Part of a small language model's weights.
Architecture: learned positions, no biases in attention or MLP.
Training: a variant of Adam for these matrices, 95M tokens, 5769 steps.
Each number is 128 + 32 x the weight over its row's rms, rounded and kept within 0 to 255. Layers, rows and columns count from 0. Numbers have three digits each. The size before them is the row's rms in percent of the matrix's.

# layer 6 MLP up, 512x128, rms 0.147, rows 396-450, columns 0-127
111:143192153140122113111203078108121080126167032139140147117123121104128159108127116140146134148133113097146118138163137120149141140161153127064077178197097097096106137123116164137140148116109140132127144075139091158094121151125144100091092090170148120137153161142088109113157166148088166165149118137146097087104203166127112126127137138071073090094156059118209107182095092092197156152078
107:118100133150107106186128133145117111114100109092104138117115218109130216090019138100116114155142123129168147144134113172188134122121064153129098119071134129097068134093069126120144153122134067108162198132113128121144141115149117127124158152112054102114114116136147123183126078126128105172142080088131159164150145191146147122128173127111166125099151100131127165194139104143180054111105
081:092137151132084112094092173165086143131141190144163169153165171125110145102122151111120121114145133094130145151140111091072165124139134132120112121129141110080102106167116171152126107116154098138113093136091157024162134103117144137125136108123191167149167157100100139042082173128067124158188087082167071103124133117162071086118111208118196115144168116144149116088166138143127200112136
097:106113132146107128131114125106131147108130184095169090170157122093125159148101114138101164132130130158078128127142206129174131139097072072071123129093081101106105143175100099093106127135119137152255167138134080109149138100095077131152128118137151149136177139182116127062152159096055118125209168137157129121123150179125065137113162146136097131132124140132114132102131165043136111133107
102:141126150121093097130096151173134080136127094124102174108158212156041167173140073095160125134151089121159125142127209155136163120119109113107111114180116099141140122094131127077132139167107104176130134198125165126117172113065081060176163142137146137219146098120112146174091166151098108171138111128089083099108123091130110146114139109098104078107124137125102107145176138147068182112155
092:153167133147082117137119165105135100164081163217185121176104174101075101149100119143134101096196093105115162157127147057140112144132122103126181091103122105138100110203105102121157155146110151136139146091132129062125148176105181124150126138098103137113145176161085053115081133169084125119168139107108155133103169090110108092125146127121101089172183179140097132113135210148087087141123
119:125130148100123126136110122092184170134120086121139083172112120184137162156080112111122139153133137113155065140117093147168157109137109173127139112168142081093132124165147081125096215068069078132178228105118093103124128131122118117136141178118131094114112125141100057173163089184126075078104118129113144140148140139170101111131156076140084182104171164111148117177143171105068145134078
114:122104158140163118202100125149115175162135094155108125151129141164125182144144132079150145177126132122129131150076091095106107106178140101106145093096159105125066145175096151081184111103120116151149083156110125128147132111080134033097134089129137090193140118166201111095099130122159176135112155148136069047096092108167141144092189150082137148099121094128145071121149080097090090092152
120:097159189110106116109119081085095166164107124162131155152118121150053126147107158101135142068084083138126173128171148104124126125149132124086108104142075098121070168156074134146190085112083114151163099150142096102152151124138120062140199087104156101147170164144118034135108159171160156151143126132108133084142130158106082127096203150064138114146150127128205102137086102125112106156148
098:100152167144145107124140155140120182126114083165095131172133173115124130112126091106148175163132159141133113143125145073124111104125146093141146158140184148136071153172074161143124069100106099138121092081107092100188132144091195071058152093143141149169132169141192107076157181112107131198124142168117088143064112103118126120084152122145053127108150087159135105129099130082099110041104
105:138132146132151094167105098154093138136154136126131152122095180089124147128148079125163043090140073110108103089098110125057093113147129166092184171176074118090131143126134146096109121111165077187126219125139172099121149115119085080133130172114173142172175144175125122132130139187124072108094130174095126122105152139185125142125170130082124087059124154112154158137159083093109154117194
090:159152166161165126081154088121134094129166144150135159171178097164138119117094105110154092134139136154101115110132131172141092113118157132059206147143148112041167148164092158135109178110116108128090214179115168113130157123106145145102124074179105146140139095104074131137140098105113174115144151144154108121175146149147049146100061103074118118141117129114151106077149192126156146216109
099:119144133145109106145116117133107166118095205156114131117120101165102114124147099109153136085084136166141113189186111090147099097186083120081151096151115184089092099176110103121182077074096103131129133160140127114202129109043118068134112110136117099150114099209207109123161137113135133117097166140176096066119151100136126148122103176118150100157184146103156066108176141129157134164148
089:084145119121133107141173120073078163106129149149146170129141090151101118107126129120137087078069106129104167173174088118150149151105156102161141083158075075090149110236128150139201091082128149153152113151137127100162111140102129090150147124158113102128135135164117025153177090140115119114135155156163119145160106104106041119115134141198165158130145154096144131100145149105122145193076
091:068120122137132111136189124118074155145117103095137122130151084059121173113143077186135087152151120118101179196111089138175108110087116112149156152140115159091142144190081141140105137107128159087145159073150107146086142181075176166144184110159133087120121148113181116151083076043132116127120140172122110086115079132096132134121075098170141108190151124124131067142096152149070139130097
109:127172170101076105112139095095119077062167167152070159141131121227121162089075112162135150076150067070118167123178170114197116150133113127139103149157098125148157073112110087126145124107112139124167144133115101102081160138152097141082106157094111160127102162100109079124157102192121100141184078146081179144112109156134154154146147150128114141124118124188121170160114154112182091150087
089:096150134149184131105122071195170187158140162130107115172104151166172159143184139065126129121137136146145114186170120114146123155137115135095137109104129066138092088178133116122136119118120177173153148110100074116126104114142079117127203086142094136238112180092139155139109128096056127144121135113125089114111125140127135133099034108099127078144143143070117067129115157084151095110115
083:119120119171129113137177128137111159132121174181125174180132122182102107106122167188155145124127078139208062163188100110141130132111140157102157116092141147098149094135142101136123138111073127130141142082154109115074114112059160154155133158170110133133190065149095124094039121172117176108223151135089109116133112126128166087105113090124124130157126187098076117136141170105102116091079
112:138150131100110088127139123158155089139093106147114165143101143150114163157111154137104123087114091094169103102163102168099130145114143129109142115177104130125141127135106110133150056055139092136154192084116181153101140103131134137166102209083193145167123082133038099181153137149120064139163101120043164124123161165175105178118191112113101092081152112130174148156117167157127093141176
106:120165142138155105137133071073120147062089112110083110106133157117160164121106163117134117120117154098114131170106111125079158120123139124141103118204114131144094127126066126097091144170117075174163175160140134082174152084066088069126199193159114122126100138188140103210122114117093098156143117122164076159117101094160042100133161155140120193169126162162120119098152109117124146083142
102:122065139113090112152151144125088098129156203098074132217148076121121138069085155090173119142160125090168102101140126147106109080169088172108131120173119123085131127119118100142171114114112092147118139124140179123139165143113116129096142108130138176228101167093120115068083133119103152121152145140168124113100150091176110110119126113077112077164240069131137135132105133124180148105129
116:109181146126128120122123138128139129110126107127116121194107193151032122124035096097116161163165131095194132178131159111120147100162101184124135146098120058115151115138108075141103130131105103117231124069117083117118088096112140100144108182082139151142126106126139091140135163133081120125156124151149135128089172179127127165154136162151146081078147141168126122131122142047098091156063
096:092169185164124129110148117197148127097118145202110117133185157136043148149101091154141135117099099183160148145080086084135054131153090171136146157126162122112111098132144090107123149159173162095118154121133137097139118047089123132093139147157100107170124088131065104166089177137075154117122111103190104118098139162124087152130097127128125070102127152106111130119210160131203141136112
089:095185174132145107140108119164124087107128146183077141168166187170085103031095171146167126066169124118161081125182110101132135114169091142113078102119081093143099137165103099109088119072098113122159162101117158099133170035100131115103121134120148187151105137128155125113157134130122151132153151126059121096140167148163110149085076121138131151138151133142123116150088120058186087089131
102:196093168099099105138088135172175096131144118107086098158119159124136101077117126103133141141118143097186122131107162152124120076144117092063084146102145078157125106111142133070110212201099066085156171151124195159102132162112062100124118080124117114152125145187141128164129118163099148152136075144094114102155193122141123102134158185101146126135144108177147184149114095103164100067135
100:133208120114117108083156114111173114112077127121180120116107073186077128119137106134124139058121125119130112150171093079155093121129147123123229153114150149086158109153081116064117151113110110188164122151118168129122109164108126145120086126138132175166109164118102099128140117128104131217153064124168172133098164124147127142151127074175067146159112119191089144165092171130140077129073
087:089111122117126100162131148144129161042096134136151104158153138074079130107091097128179152144068122172144182162182057153209143103135127153125084125115139171152076160128116100159152117158134131145144105103102103137177103109135082161099133171174077051122153143062151103164123064102085095165116108134174123118189095139127165106141152159210131101108120114143114082109128117127139148092124
092:067146143146179130147157173153115116050116130145091153157182124166099126092134124107145123119079095145170095126195129123158165134155133122081173127127137108100114084132123159076126086114138062134157096148105171104142127097064095164132140137190154163114135106069203106091062121087133116194150132124114065088164117108197142140129152150101144074172122100126183093132159076139125114144110
092:125200146139125118150121107129134131140144115102109159096096109108093145099160148076170147130111087071181060124125083128082173096107155115155156079096127117128091082166134140075112059111148107145144136149087115143148105138044080119149146177145092161184154105134126132136218084086153126144196111134075161162159113088179154088124146159147147175139150096102090109137139132146077165071122
106:057135123179122104096146181125152092152121122159149134140111116094127154149103077116139105103195106106105096170095159149108174146142128099118067150165128105130121111099133121132088122118086128184131169108152087117158074156130149082143143118132182149153099133190112136156107146190122023186159080138061129164157135076179172148140196129105105122093145140086123129173130123088166165071135
099:099141136166102098128127114110103098117083119138114109123142166090099198164108128151171163114135114148059159104120073096174180133131075095074112137092115135141154132129158153090174165116135138140153127165067111115175178146063094117134151143131125126147195113154139139077179077111155186128125158141084100098188138125108109106100158096072149155172126089102147108231158069161164153110143
109:132143140166137115090165068124112162116158132170096170166110129147126171088081165156139145122188080085172140211146079108158173134157124119141145110112137155064087075135058080064135089112101105147139161124094138129105154130081146094131185158150146150175146124134067140110177174152092076150138118124087125068116130144194112073124130134137107128119143138133149072154095197134154122132167
092:156126153144104119163107142109122116063136195147155114147178138133091169145118158126127176131117099153111133213129145129182166127176080098159156124109113103094131102166091146000136099097159154099115120119089068147145089146141125130127124109133101115189124060113138134082080115154104137096163096133056140101130138123150101157123165155121104057136134100095108147178150146127170093175129
112:137141124159124092114145140153170104118131131108145164182149077144148126097097114157141127102124150108145105147152163079116076129158145102145134126215159177054122148157106083122156148103114136109169126142101177160165110147045093161108143045131061141178156154100141131127178116136135153162128111158128056057097111137118116139110068071115119117149135121149147064196098101163152116068087
104:084194158117143127123095085148110172085159166181123154141206124142076164122042092134147162073133103120179145142145150103150174127145105144110096158154129179102148106124141115101107161138098132093161117118114139077165098114081116137131126117168081124094155020124122124129162069188147098124144121154148095118147135120147116149095088049140083063175136171141120152140141127067137143139102
100:151189136145073092132102091116134120107140183091203125158110147127155096133107120087119124125082106166098209143139105111068119119100109078130152095133062134149122136157155083129167131137105121118151150143122127134172076101127108117148161158123123127157237222115163134141160105126098085105200087175164145122171112128112070109119109178121082154127132153144062138103097103134177141103115
091:074177173128102141136109101139148132155108134205135095182156124061139108157102144160150166139103095123136137147180103098164138102148087125110111151154162098110076151195169165162107141130095103094118114117113068104168132126105158127071104196112093091119127138142110070125097112125105114135136124108174142087123154144213111059079124106116095093127218131120177109112070102109133072082131
101:124180147151151107109147113160129132080145126188130156115151107115106132042117102122125105052118078126189098098136090121208130136106104169077177164139154104111091097128087130115137057121067132164188198122121126128158139083082122092114141090157116198143150139126148114154143121115077135125129124164147048137154128141126157122116106137094113134146145174126147146196165159122209123079103
096:126114100136149078108174134093087106131131127107173098146201129092122155138076081114115115100145143086106177208140110112204123075083072116153103151074067127136127116188127158104125132163112204155146118091115120128183171112159123117140161080109128139185162186093192106139112154143077097131124143200156095096162080168100150177149155120102135120143165140152120131152126122110162115138092
099:148154123127089104127095131094116109086191136137158160122129168189107147122111133179128151159151110142096136165143105118127153046123116076178108133128122172096151116146094096102126150097165108091172131118116184127158086099084126110156104115055135117172142136049088116146132210114134103139107108178103086078083113076202115178095170118180169111086176122136147147140142126150164129133199
103:157137182151088119094164149091085136182149181148142146139119151146104081095083136110130123166148127088123066134113120101188105103128143134050177184114091087051165140159119165157116110129097120191090093124135124137116139151072079115133103061164091168166151128161109153134162146137089160119123103128135105022138166153093095156108131129105163097144150101110132082151126128199150131153087
102:082157133168116127135153076139136112106195123173120195155156143168099112075069186111133174121118096126084163192213118092166171122124112141083106084103135150085111109123128088094150103096120095163107187098123141118133144088077088147070109127135142127170161130118085140126140141119106134158144144153113141077130175171208130166083131159152137134052150121110087090162100138083169132106141
105:134147172189138117098095115148127116139139113137135162167104058180112121128163081144162025062100090095137116064141069122077114117167104172143103148111108131104146153185126134113147107100119130170150142163109167054148165112132155132108165168086147163113139127150082122081156144156101124059113179129114107183119124070185120069110115087090169124165153183123132152125111120142118134089150
103:174101150153154112109221118127095122085163057121114066125146146098132153123090113137178114153091132042150084110104144093093135104131144155133135159146115108122109141112097166117108156146083061148142163132130115126124176160180096189067152153140102146119201098160124071092149149177101179135095105151109111125150129096119080129117138126044143159148174132127197105155114119130162164109076
088:120175147204121119190102160151114152137090106124189097161095140095086115183108130145141101106109156181073107110133079107170125093130141106091147143107115146115091167152108150102106133076153107185108093149094126133171200116107120085167115116152132104209141155108131091121143117155172177111120137124099059111187105089122123161097185132096169175116158089095158111141162090161139153047132
090:123121146117141112080083089188151140130098065145149160194133092155147089093124174169133151124117172141165141124126139083133100132164190104151126081181179156125169150142117128136127113058087146166129101096108199144197148144078160109052125160114136144203137178144075092102165073152113124117089140122118107151118116092145170126072130106122122173144168116166109084156117109105108120068152
115:087155169139124111108156083132121153125156155189157121134136102189117155177141055117140139109127096061167078122122139138151148080140157151074164119089073092149111109174119067131144091166097114169125125083137121114101129118122096042109152084118149132098164086107167126141142054188153135162098128088148146141166109139110163153102106128092147204157140142096160076142122135113114044127183
086:151129139109103140102125078191150075079207112108104086089182136121089144139146146107132137102112115143115074144131164141154104112163072060165156111123119134105137128142114134067131168143100096149137160143116151122184166145071116144093147077091130154122137096098137118177120134121099182170174143192102080096068141176138134137080080073109124051141148089152180108144146194108122107101088
127:117116174152135097111144141096156082105148132094131104084125202101098125124073120102146118139150064085146161216122101108150180104144120185125096161119132128127109121081149093125092097175101100120136118125134097122130065120163087108098100132134094247160100115136148111168120176128054077170151109159150092135135118151156133120155131155135096150099127200154063105137119150120168113137054
106:150209181114151127091159084087143169095108127118136123103168153160127146167059137113146130111112154127148096138117077107130109110210142103135126100129098118122144136141059117138157117097108051138142086158116080152152082166116087118124134144155126171188071119082110118167148116116072125131114133149122098076146208127175133159116106118089133094147141086172120063142063173171083099103079
084:203144134157175073132120115178097102102152137113133102149149130118118188052133144156170101068124125112124163110123114117157102104089170129138148119084166189160160125129091106074143148162116158119175183111138142142113127120120113108169195121115150126130160095180069132112125129154158120082118087143044130124146109119103094089128100071073145155117118093103161202139114167167134181124214
082:132140167129091132156148163177142155084093179128097099160104126163126140111099168081134195130172183125147158143149102089092104120179093151093116173100107142127051091173131095120125134095116053122125106149089147090175072109133131139155152090121128167091137130100157124065146160179145015140161114112106114091164135149128115104104133187126158064084154075110115142116117155126136080154146
106:095193145139131098134136123104131107121126150163149080059116187122185187136060111172121111093087090115123134118184121061167157131133151107127139105174099163127122109143121107126129145092123123143141128136103143084143149162118094123147143101104079143129133138175110099162185153091134164135147101111104104063164163111131034124073165199128143199138151100076170077148077155163087142178124
108:146131142144109115166110147108127123089170135120154201123127172108077180114092135123121094131125158161111126197122173125124109113162073118153165137155152114121137051175047105123117091066119137091208118066109114125134129135104149138163157124124135118112093091059188097099078130128124102196188089163084123085097101129069172130129126180178150076145161112122109117158118166104151118149141
102:147151156127096101132117116151153176169107156152127149114149125158133218160088109157110162055111169065113123145112107170101120089162127124051143116130145117150167068131096152123128120153100081098162119117084182147119144063084094121172167144173130136158154033115050154138147046094113122116140096115077147126171138140089121168105162129084102103165128108185148108149129141125124133121166
# layer 6 MLP down (transposed), 512x128, rms 0.165, rows 396-449, columns 0-127
114:067168102175127129149111093147135140148112136125101117080118151085138124141186120134122088181180183204082164153107111181107133101163137080167163111159141127138157062052133111093127152107140111104085109070146140149129099168105151091130098128122135131085141128084187134164130124168150083162182136160110126179097076117184100129133101143163173081083188081071114150126138138125110138098077
111:135129047116161186131187123114124111140146113152119076066071184176155122148136130170114156206097134155108162161120123097134122081136156094078145118096123136110139169120053112119105119162112124127098126105136094087173155175129150189127147085066137113137138131093167128161157136103103166096113115154222074116150143100103082139145133162127137124136198196115127114083114086148108107157085
086:159140063147127161167156098165124137168130131084186124101083051163105174083139132178176104108106132169143108113074167136151076127086156144146098158131104134168154152137101158147102136169126194135096126119157072181088163146118128149102165143147162117151071193092115177087052141120158155187084076140129146134103181124104101147119089099153086121152106097106130146173098142078117122128119
100:156080209161121173141124123076105106160154153097190193122091127139149112066142145160143158123103138099097096140116145146157146048115125133207148126119133172165091102075143116186163074133180074097047093154157146129104126142166159178077127146122134071081140096149127142150160123098145146137111149100090178170122061117095127110102131151127150148120176125116113073145132100146124112097118
088:168160155095135151152124146091109124124084144132183122167127114104174106152136109099063126134204089103058174071129151090100178141130120113156113152145164115120126104105156124156151169138154189125140120118137064111160107101121074089162171107129126105130119158150075114112138090146112171145164101080144066097077117117110103069114141136185128150138166153186089114205156104123147201126058
093:121125170066133227125118095156146169107119163109112155093143130158145171101122121111052143121117126102118124113130111193107078157110162161131137128116118118126132128101115107122140190121111161125146135178149060197126141085116104149119132098162115091083153120066106190183112134104155155156115131075111094128170124145083197160108139091104150185169048107141085115146098064146117099172161
132:106121217115136131141127132129122120150115139130129115147141126133092142126119078100025126132143091075135126162146188101092131165076131166124120089138143165159037091141092149141162135150146129178196050140159136134104119121151111088129161126066122164032180181128149107113105156129100158144095152124113054143140093113157108168167180116124122097143106104154145103113136144140187163103102
117:102112117152136089074129062171112072107128115125130160084107165108117161149131145107174094116128154142120157194138082149125155063124193145151104171105131076165110114109090116161137184106060105154172131136154128099105118076187171156091162146160050181096145128122081141150171129147113108123152154168106158184147122073107061130117152109099141080161186140113138150110112145084188137138136
138:102141169129156087170138091178135093122104067088129125111141201094129048171186148119118134211086073085110128118089153122137101053105193151065125102138144105125098101157117094100146123140133130156149088150167096148109110169166148101149124114129138123123170107096118215120169161094133148147130152091141182114175195117133106099096096111100176116120137104098155100107138125157144141154188
095:084087139166084138127131115152098138183122153089179146148118107104157182097160078117122084140130128179138157153108127130069114143059147153095056105132167131137143149096164069134142117078122169108085130183072099109124155102136117145170156086141104116141174104148102123203107146146145125114146091118101183107146143133146090113205174118095060118119138173114116204211126121159131121114092
104:178145088092087216169130131147117124139106114151170131125111150138122102120160129112069147067093125099123159079183132127155082195179079161105200135172072091125131113134137128134100177111096138171130096147175144079139087171077128118090117162120143107067124121110121061136119086127079094159067166102161119198108143163145149145111097172162118124119086181136161113148124134122166152122153
093:142114051084078057199134163133107117144094133121122154111100077107158110156113135121134164143166150194117102117090119176086155129131118160152120112122076151125137106042133161112118146123158105184126125110187141094096117130089092093162121160124121157126161110188184107120149123155132067127095139151136051115121135171149125082127151116223213138100168152110131150169143145093110130111105
102:191130166182134077158128111120119106194195109115074139091098132165144169193105149154077164100126171090076118140136144105123123134113122125155148093101119120139128091075112098096060180155174133120128196097105131104099128164116144123073088176122116133143022158149133119191135105130136118117098133142116105152104136173112163111123148051175138153132099174158153099131053139147157136126135
094:148144148089092085161101114073144154129103151124129149114104136066123100135150073157171120117147171106163093164114126139034149168169166082120092110124143117109126156082126123171140111116115021111104121173114087189098138126168181163171066200135156135114159148087105194106140130179143114134154143148121131180121158074136134118142115163181170115123122105186079096102097132123140133092127
081:136111051117127094105078179175158163091086119129114126122109152159108103146147133063116192075121119106159124086106186145143103104196116165117119190077155133149080179126150111140101077153137058204111140148104103120119135112111118159105158098109144058125114116133092100130119164142160136090138134143151142137132113147092075132129082123100104126149216193187103168114135107115176173142159
122:137136080128200192114081147150129120122061120162184093123141182132102141135161090088098099116093149076143104101154188079155135119092089159142141115038133125141119160203099138147099141111191125190151136151145186127106115103107101134090185114117121124136115135107107130145114144118121174121115096087167111119109115141183119178179164123061101122131124075126162197121127105126093072123173
090:115067095055095255144145114161170129146091146113144117075126114111139085158118131172053096149127099143143114117100117159112106181107140126092125137126147145144112206146108111191114147155097118116145099144194170146096112062114103147129157139109110144126150175104152139155107095123159131092144204109137138132140089116106127205131100091096109099124107156091094089157159068178143142125122
083:104149029099130195139122182116136202136163112114156137060154141093133072167112124138084127135126147137065145119092117139152143134127136133180121142121159127165143106098152131127161054123150132174075100095152164085185093129203123133141120078097137121123118164108112131097178113115126110159082122134139148115122153133112147083161093170112210074126097064172154168094125117148095142174167
113:149171156077146096120128108115113145187142099062097117136180105142120139139173114191155117143071133147104110067096079106120162082138108164096190179163113156119183111145096129169138116104101158118160117053086147133149166166188138114130100114114143123100142104190160141072116101173124085122105118168132148072110132148059054124120160106071128147129130126129124187150119152150090189157102
095:174180194097071133124127099131136094102189118145135091171120110178145138135144127078128152146108130151105142071157095111127124135125139154086133124198126126079146156100132200112163188141203155092094085099051082135125108133108129141134079055126132090121126135089191131071142128172121171160097117102084105096142144146114144117071115094160110060134177135148102140164150161135136125180100
103:165215115131147128128104101101099193116098133098141160097101101160143142145161120188125170121062137191117189136147068103125126116076168121151131098098177133189214141127183135147130100080153159083071056105089137171145124135148114124145141112117156112055093088105121101117201111129107093178111155092161117146135139148132103136095130159136102154122075127122106116100149168102115085154115
120:124115042125134155111081140162108148139156112129163105151088127110092120080089120128153188099067111100120084130133129095189167124158156147179091099105154140132144069116143101119151115154209158109130148113099100130094130140122138161124121082161123143170126130141110170088142142078059191194103150074145107179093114153145130089130097127116091174179102099117193162077126130139210157159147
101:114099033123152170105063103117183111093149096134178109125139155138132108136124108086045133098086157107146118163151162095097137133098112136142123122133120081098149153165144154156133091171098132148110099108127174134138172152162112099102147128082129108158136145129166065068139119162142122170188175031168130111101101109147127118177147114118091156137104086110147202154143078125130149213161
100:119136182144139027141120120144167116077110133151094113183127155147050129094081133081190154129168102134151093177163172079144116064183107125120151130135137141112106082147095094066124131097082082165167166122157101113158117135149110098077143138130127109174181123118111134142093160147079118153165115169086136111158157157181105151104125117127093125116228151119105114131142171114175106094122
094:099091105103144138108149162114104135076109168125107181099144093142096142163123159154101050109142145130210114111151121128111100170131098179084101124096119135072180162144076163157102083100134103166118172085128157068145109159127126163142157108101069111152113129136109168188170101128090153063163150153146141173108209095118097140139146132120126107168107069155099128130146124202106129121207
088:146115000157096134169081134100169106105101155126147078151120134086135147138167108117145167132152132132100132119139147162130112134101126164130085130119163131105139154104105108153094154202117189155175120147119137100182147114097120077105118129148164155089115104074117166105126062146152103092099129134122140100084138157149155121133133116070105086164117081092153187143188114148209201116091
078:156149061125161058097119143140126086118120127135135104090146106129095096105106071095255115137139122111140097153121147113129158111176143163131174132147141093136174158136152132126114084097093088159096177103143136100133069087138132208090104123118143174122154115114094190135163176174117137131093097090145144112152194152148130124153117076174156098113169156151172137135093129094051116143120
085:200152137085107118091087142108121136175115140082119088142132089150137127170135130168168108137104137121126097155052130115084142125136143166195137161166100133125145144093143155166189193089165140051141152152113080095100124096089114144156094150090118121126089129131142057102125192089160187132130084083147153122156092089112137030130110117133116130133138145109120136134122178112107174158211
094:131143108142138214114174121113094139135144152135141147062127164103157088133098146123113148148097137166141093138155153130117113160098102112068183174068089085123054136108080150180104197096107130160111139098200111140085151115143149171076133028118126145109132130116111109158054178141161077105114134151152159104092088164122148149141129093155151112082157120169142171142122123151176121079115
097:091113124149110033113191133143140073090135098097155128120113162127097092131132135151198068110073162175100177126134130144130099129146143121085053120167124079112108131143187141162147155141203170150173097155131111144115095121155122158162141117127111188110145169092084207098116160125182113074094153114138128175096076106121114138121134142122136122126163121079184133119102118117153086186087
098:090145121114164091161154081118080177155165140165135192142107124156111142139148137162123095185188155154131131090167155161088114121161064133157162118133134144106072126027085148122129148102110091075170104094125192105168147121134123134117082126109119119084069147109186086119124123068130101153121142169105106191091129119162157122167156121193077092166152156153131169134127103103180139092129
102:115152117157107255109161122140154167143108156126097131138157134096098168172086098107138134132134134106148108145176156144141156094164110180104141161131099114086091118121071121123125122099125059134109152149090103121140157124150122128110115176137086159179107094066083138168132119141040141134152124172118098143123122145147125125136149132078078065134131152183155058118139106143146120120078
086:127115140096200219133159083054151145176079132096153095131125124171102149150101094132080105155098118069103153087116196194127106136155173145119104125145148172187114109084107105132124123112098126064014145142073124132097163143117104124111088115178099095158159160136120122158147152115149163147149091124174162105177092142131178104149109102104126136165109093131157092145116116146137154126115
109:084148121137152152074180131142113177167141136074162107118128184090109129153210126097111126123130101124101146165119121199141139109062067098109174112124123109127112102134103177135092158136146183131137050138135107168076171093101129168163138183102152100042120081093156136127136098072099159091174115164164140099119069149080131113140141110095185112136140134120111158164161150080149145158099
103:119130187154153215117159115157161132152139109080111132146149099127150112079150114137027129162112120147123160097158132149123064190150198147158124118166125157170126101084103118162136102088174129112122123097138129117070104139120127164081108102087118108168154211083111051129125144107144155128111139081103103110104128186114119119122178203124154127082086077166103113161113137160130147104081
093:125153081138096089133162124139137129066167104096111076131129151134172136185129174134166124095153112145087140130126118072156116123207182129167161109116167075122150129141150163122161091125123144064168173168124101109136128069128130098089127127137135141121112145129154175089168129138160095064051174058161096122127151109146213097091072135166138145105137166115164057132141136147119088148073
103:090126206095124163115114045108100119149126142147132146085163137183132134133181091118090104126118120150172135139112146144081108147143114101106111089140076134209157108134139181128111112180085109156182093136131139148081117131079080115114086146141198119127184159158162123161109137172131153170124104077122168128127109114116113178106135195076101078096112051105087183159127125161087165114141
097:095122146143125209113124088124098124137148161188092119162061134166093147096083159106151138130109098086144152150164143086164132051175095115136149071129108158188116097150088139117146124100097152096130133135079110111128113158065126114112150106125146095085188161156056093193112188125119144160151133145064141094126135144155147153124147093108087150139220131100089131116163168172171103109113
092:130111112074139053118142120197127119135146116120102062144156128135131105128199167162202149168137082123137159112108157118110125087202156124143147119134184132151172143088159143147104077136138081168060095124130159110126082123172143145073097142092108099165134122173137164138130165075105166082133102085132089157116139116161143090101054169121128135197145132141069124106084128136115178102171
081:125038132118170066110087124180151118166136157073126086108156140113127140138145093097170107154140132159128118100122125136122125108168105096177150072097178144222139138107113138103111104152131135104101106132062172135127112103145159132157094131131153142159155142141186255151109185146136174097135069138089106107112114174114131137195102116135136155106141164137048106095093100123117123115108
111:070114160182176119128128095154093075068144071112114170155109106168099169125119147154107090063155111134138140136130112128104134120108086119128104121125141113156128095147127118138171153101088093121115132162146120071072128126090166055161151143089145138129161152141153061135191143143153107192119180105170136196168111135155149105139129083123108132059175136170173186101107116085146046140173
100:140142069166150255133153154161136155114110160112093080109136132105099181149081088127133118139159108130160128127145190113120102135154127167109153204148145097117101147133005100122097152125147053146089153123115105103140152183128144060130170130136081162180110126106107126153094140109091133111121109127110077112122129122151142113145162130074105084155142159131153070170129127127129109105128
116:133113013147122194165094132197119114076110160144170145179117153161096097137103147119115176050107084150166102116148133121143100164170068124103123127147100085104130130170142120181106076110170124172039143115107136134114136163085130088116146130096160152171131125103115089102123103114102112102164141086174128128139120137127152191141107090129092130198112150162126189127162138144149087158118
106:109142155145109155139198093123079133108110109145077080127147123130152120102085164128092149105110158117145100111093166117141130180164170100083174093095168109157140131109069123126172155125133133097196113071108108095103157162063090072144119096181140070028113119115172137130133160088125176109113092164126109159159149147111166162173115105151166133102090186148180116131151188121111104170096
084:121155156128145118083125113111084164122169037165102126176133096192124166113126168099121087117119096177154150159083170108111112149148131160203115111143087111132137098085144194146156137181087087135169099124125114128083119142180142202100069124145140140064113118123100171109115125108107105116089094155149088201063160148149162116109123104201063094118136110143116141152111163091149135132130
096:151110120130118193162180126084100124188170175120136113085107162158114134168148110094106145179081068119108125173082097169116103123068162104105107143113100159134077152101114112094146179180128151076054122123115061103095186104172139140158149072127114131073134087164129171143117177124112170155127120129124121087168104164094121079123132207117165167138114165097106135104133163148136164176116
123:170183181138064134124116094112134131168140144184122105115093117159143103091171101119121147170082106165065148167088103140145112162179153092116119073111155170177135073124160089095150137126156182105106137157115107145094115155135145104172106100208112125147123162113211188113145133135137151104188117125140073070117156093087092138100134114165171150095079084048118118114154110146154136140114
088:122125112102174197164113196091122127169089149114178210139113136164156135193129137125024168136108093093052130132080123196068122097104121143076125152114129154136108127145127134155081115165113160064075096133141125099135120099095206163168130145140140117131106170128130121126181111120122122116108129123116189108138110092134140086069153136171138135137094136153075126133134107070119168151118
133:111144018121136152112121132193112142068142143121141096106094187098110128060086112103178167048074128165138098101169144131169137146123122110164147142114095120135156205106167137087150131130153110114145156107121086116164107074131127118168153151114141115138147161120056107085094177117118178150058157081155078076129148158140151125101094137131153139134172142094106139144159135116194126159160
105:152147151087117207121129158136139122128135105084129144113088089162145147119145171134099111110184128154130130111142073116126134178168086160122136119135167078064156090158183168121104082157125072134112078163173162057155154108189120089149113126112153090138118111118158106107138119099103096065105190118080121167143105098215152059135130138156071129103094185148141080100114128103110103127179
095:136096000134140125140146152144072119149169085154122115135136140085125084135120148163139106155155083148146132093057126091138165190043149111151103100138110130130123157084140166111138157181184190120150142118108110183104183127136109127128135132153150116145114168152126182129089158105125180127120098157158127208089149122115101121115091096147126144161049121074137155130089099136103158146101
088:108107114099106194081130041147072117196110111105172150155129103123120139132085127146120072141094114143136142161124143175130109129034149189132071112126100092121146102110150179125122137144119181166110122161088064101086226099075136132125166145151093117128107162107120148141102081094184140134116148153201125167144157142093108172120142086149128140109165114106168143136126145136111087111184
114:111104157173135175143086172105141156116109096175164127079105095153124133139109162110075187075113083137173119151090119138166146160101144141154169168133128097124180070137182099075109166124133142154138126128166081099085140138093134129180094087083158091130085183109150102109151174123098144162118102017122173103135149109137111079134140146167153132071102133096147182112100137111127097182183
111:132141077122142174153089128081083126120100062109125118197126072161095143114107113107117164088052121060150105101146137126101120085188158129126137141125110129131098137175128087157107106135163170159106130186141148145130125110136126162062119110120126147130082102101082100177192138131112131105127132075180154187120164151189094086137165168084059138131148137184181175122150096134130097181157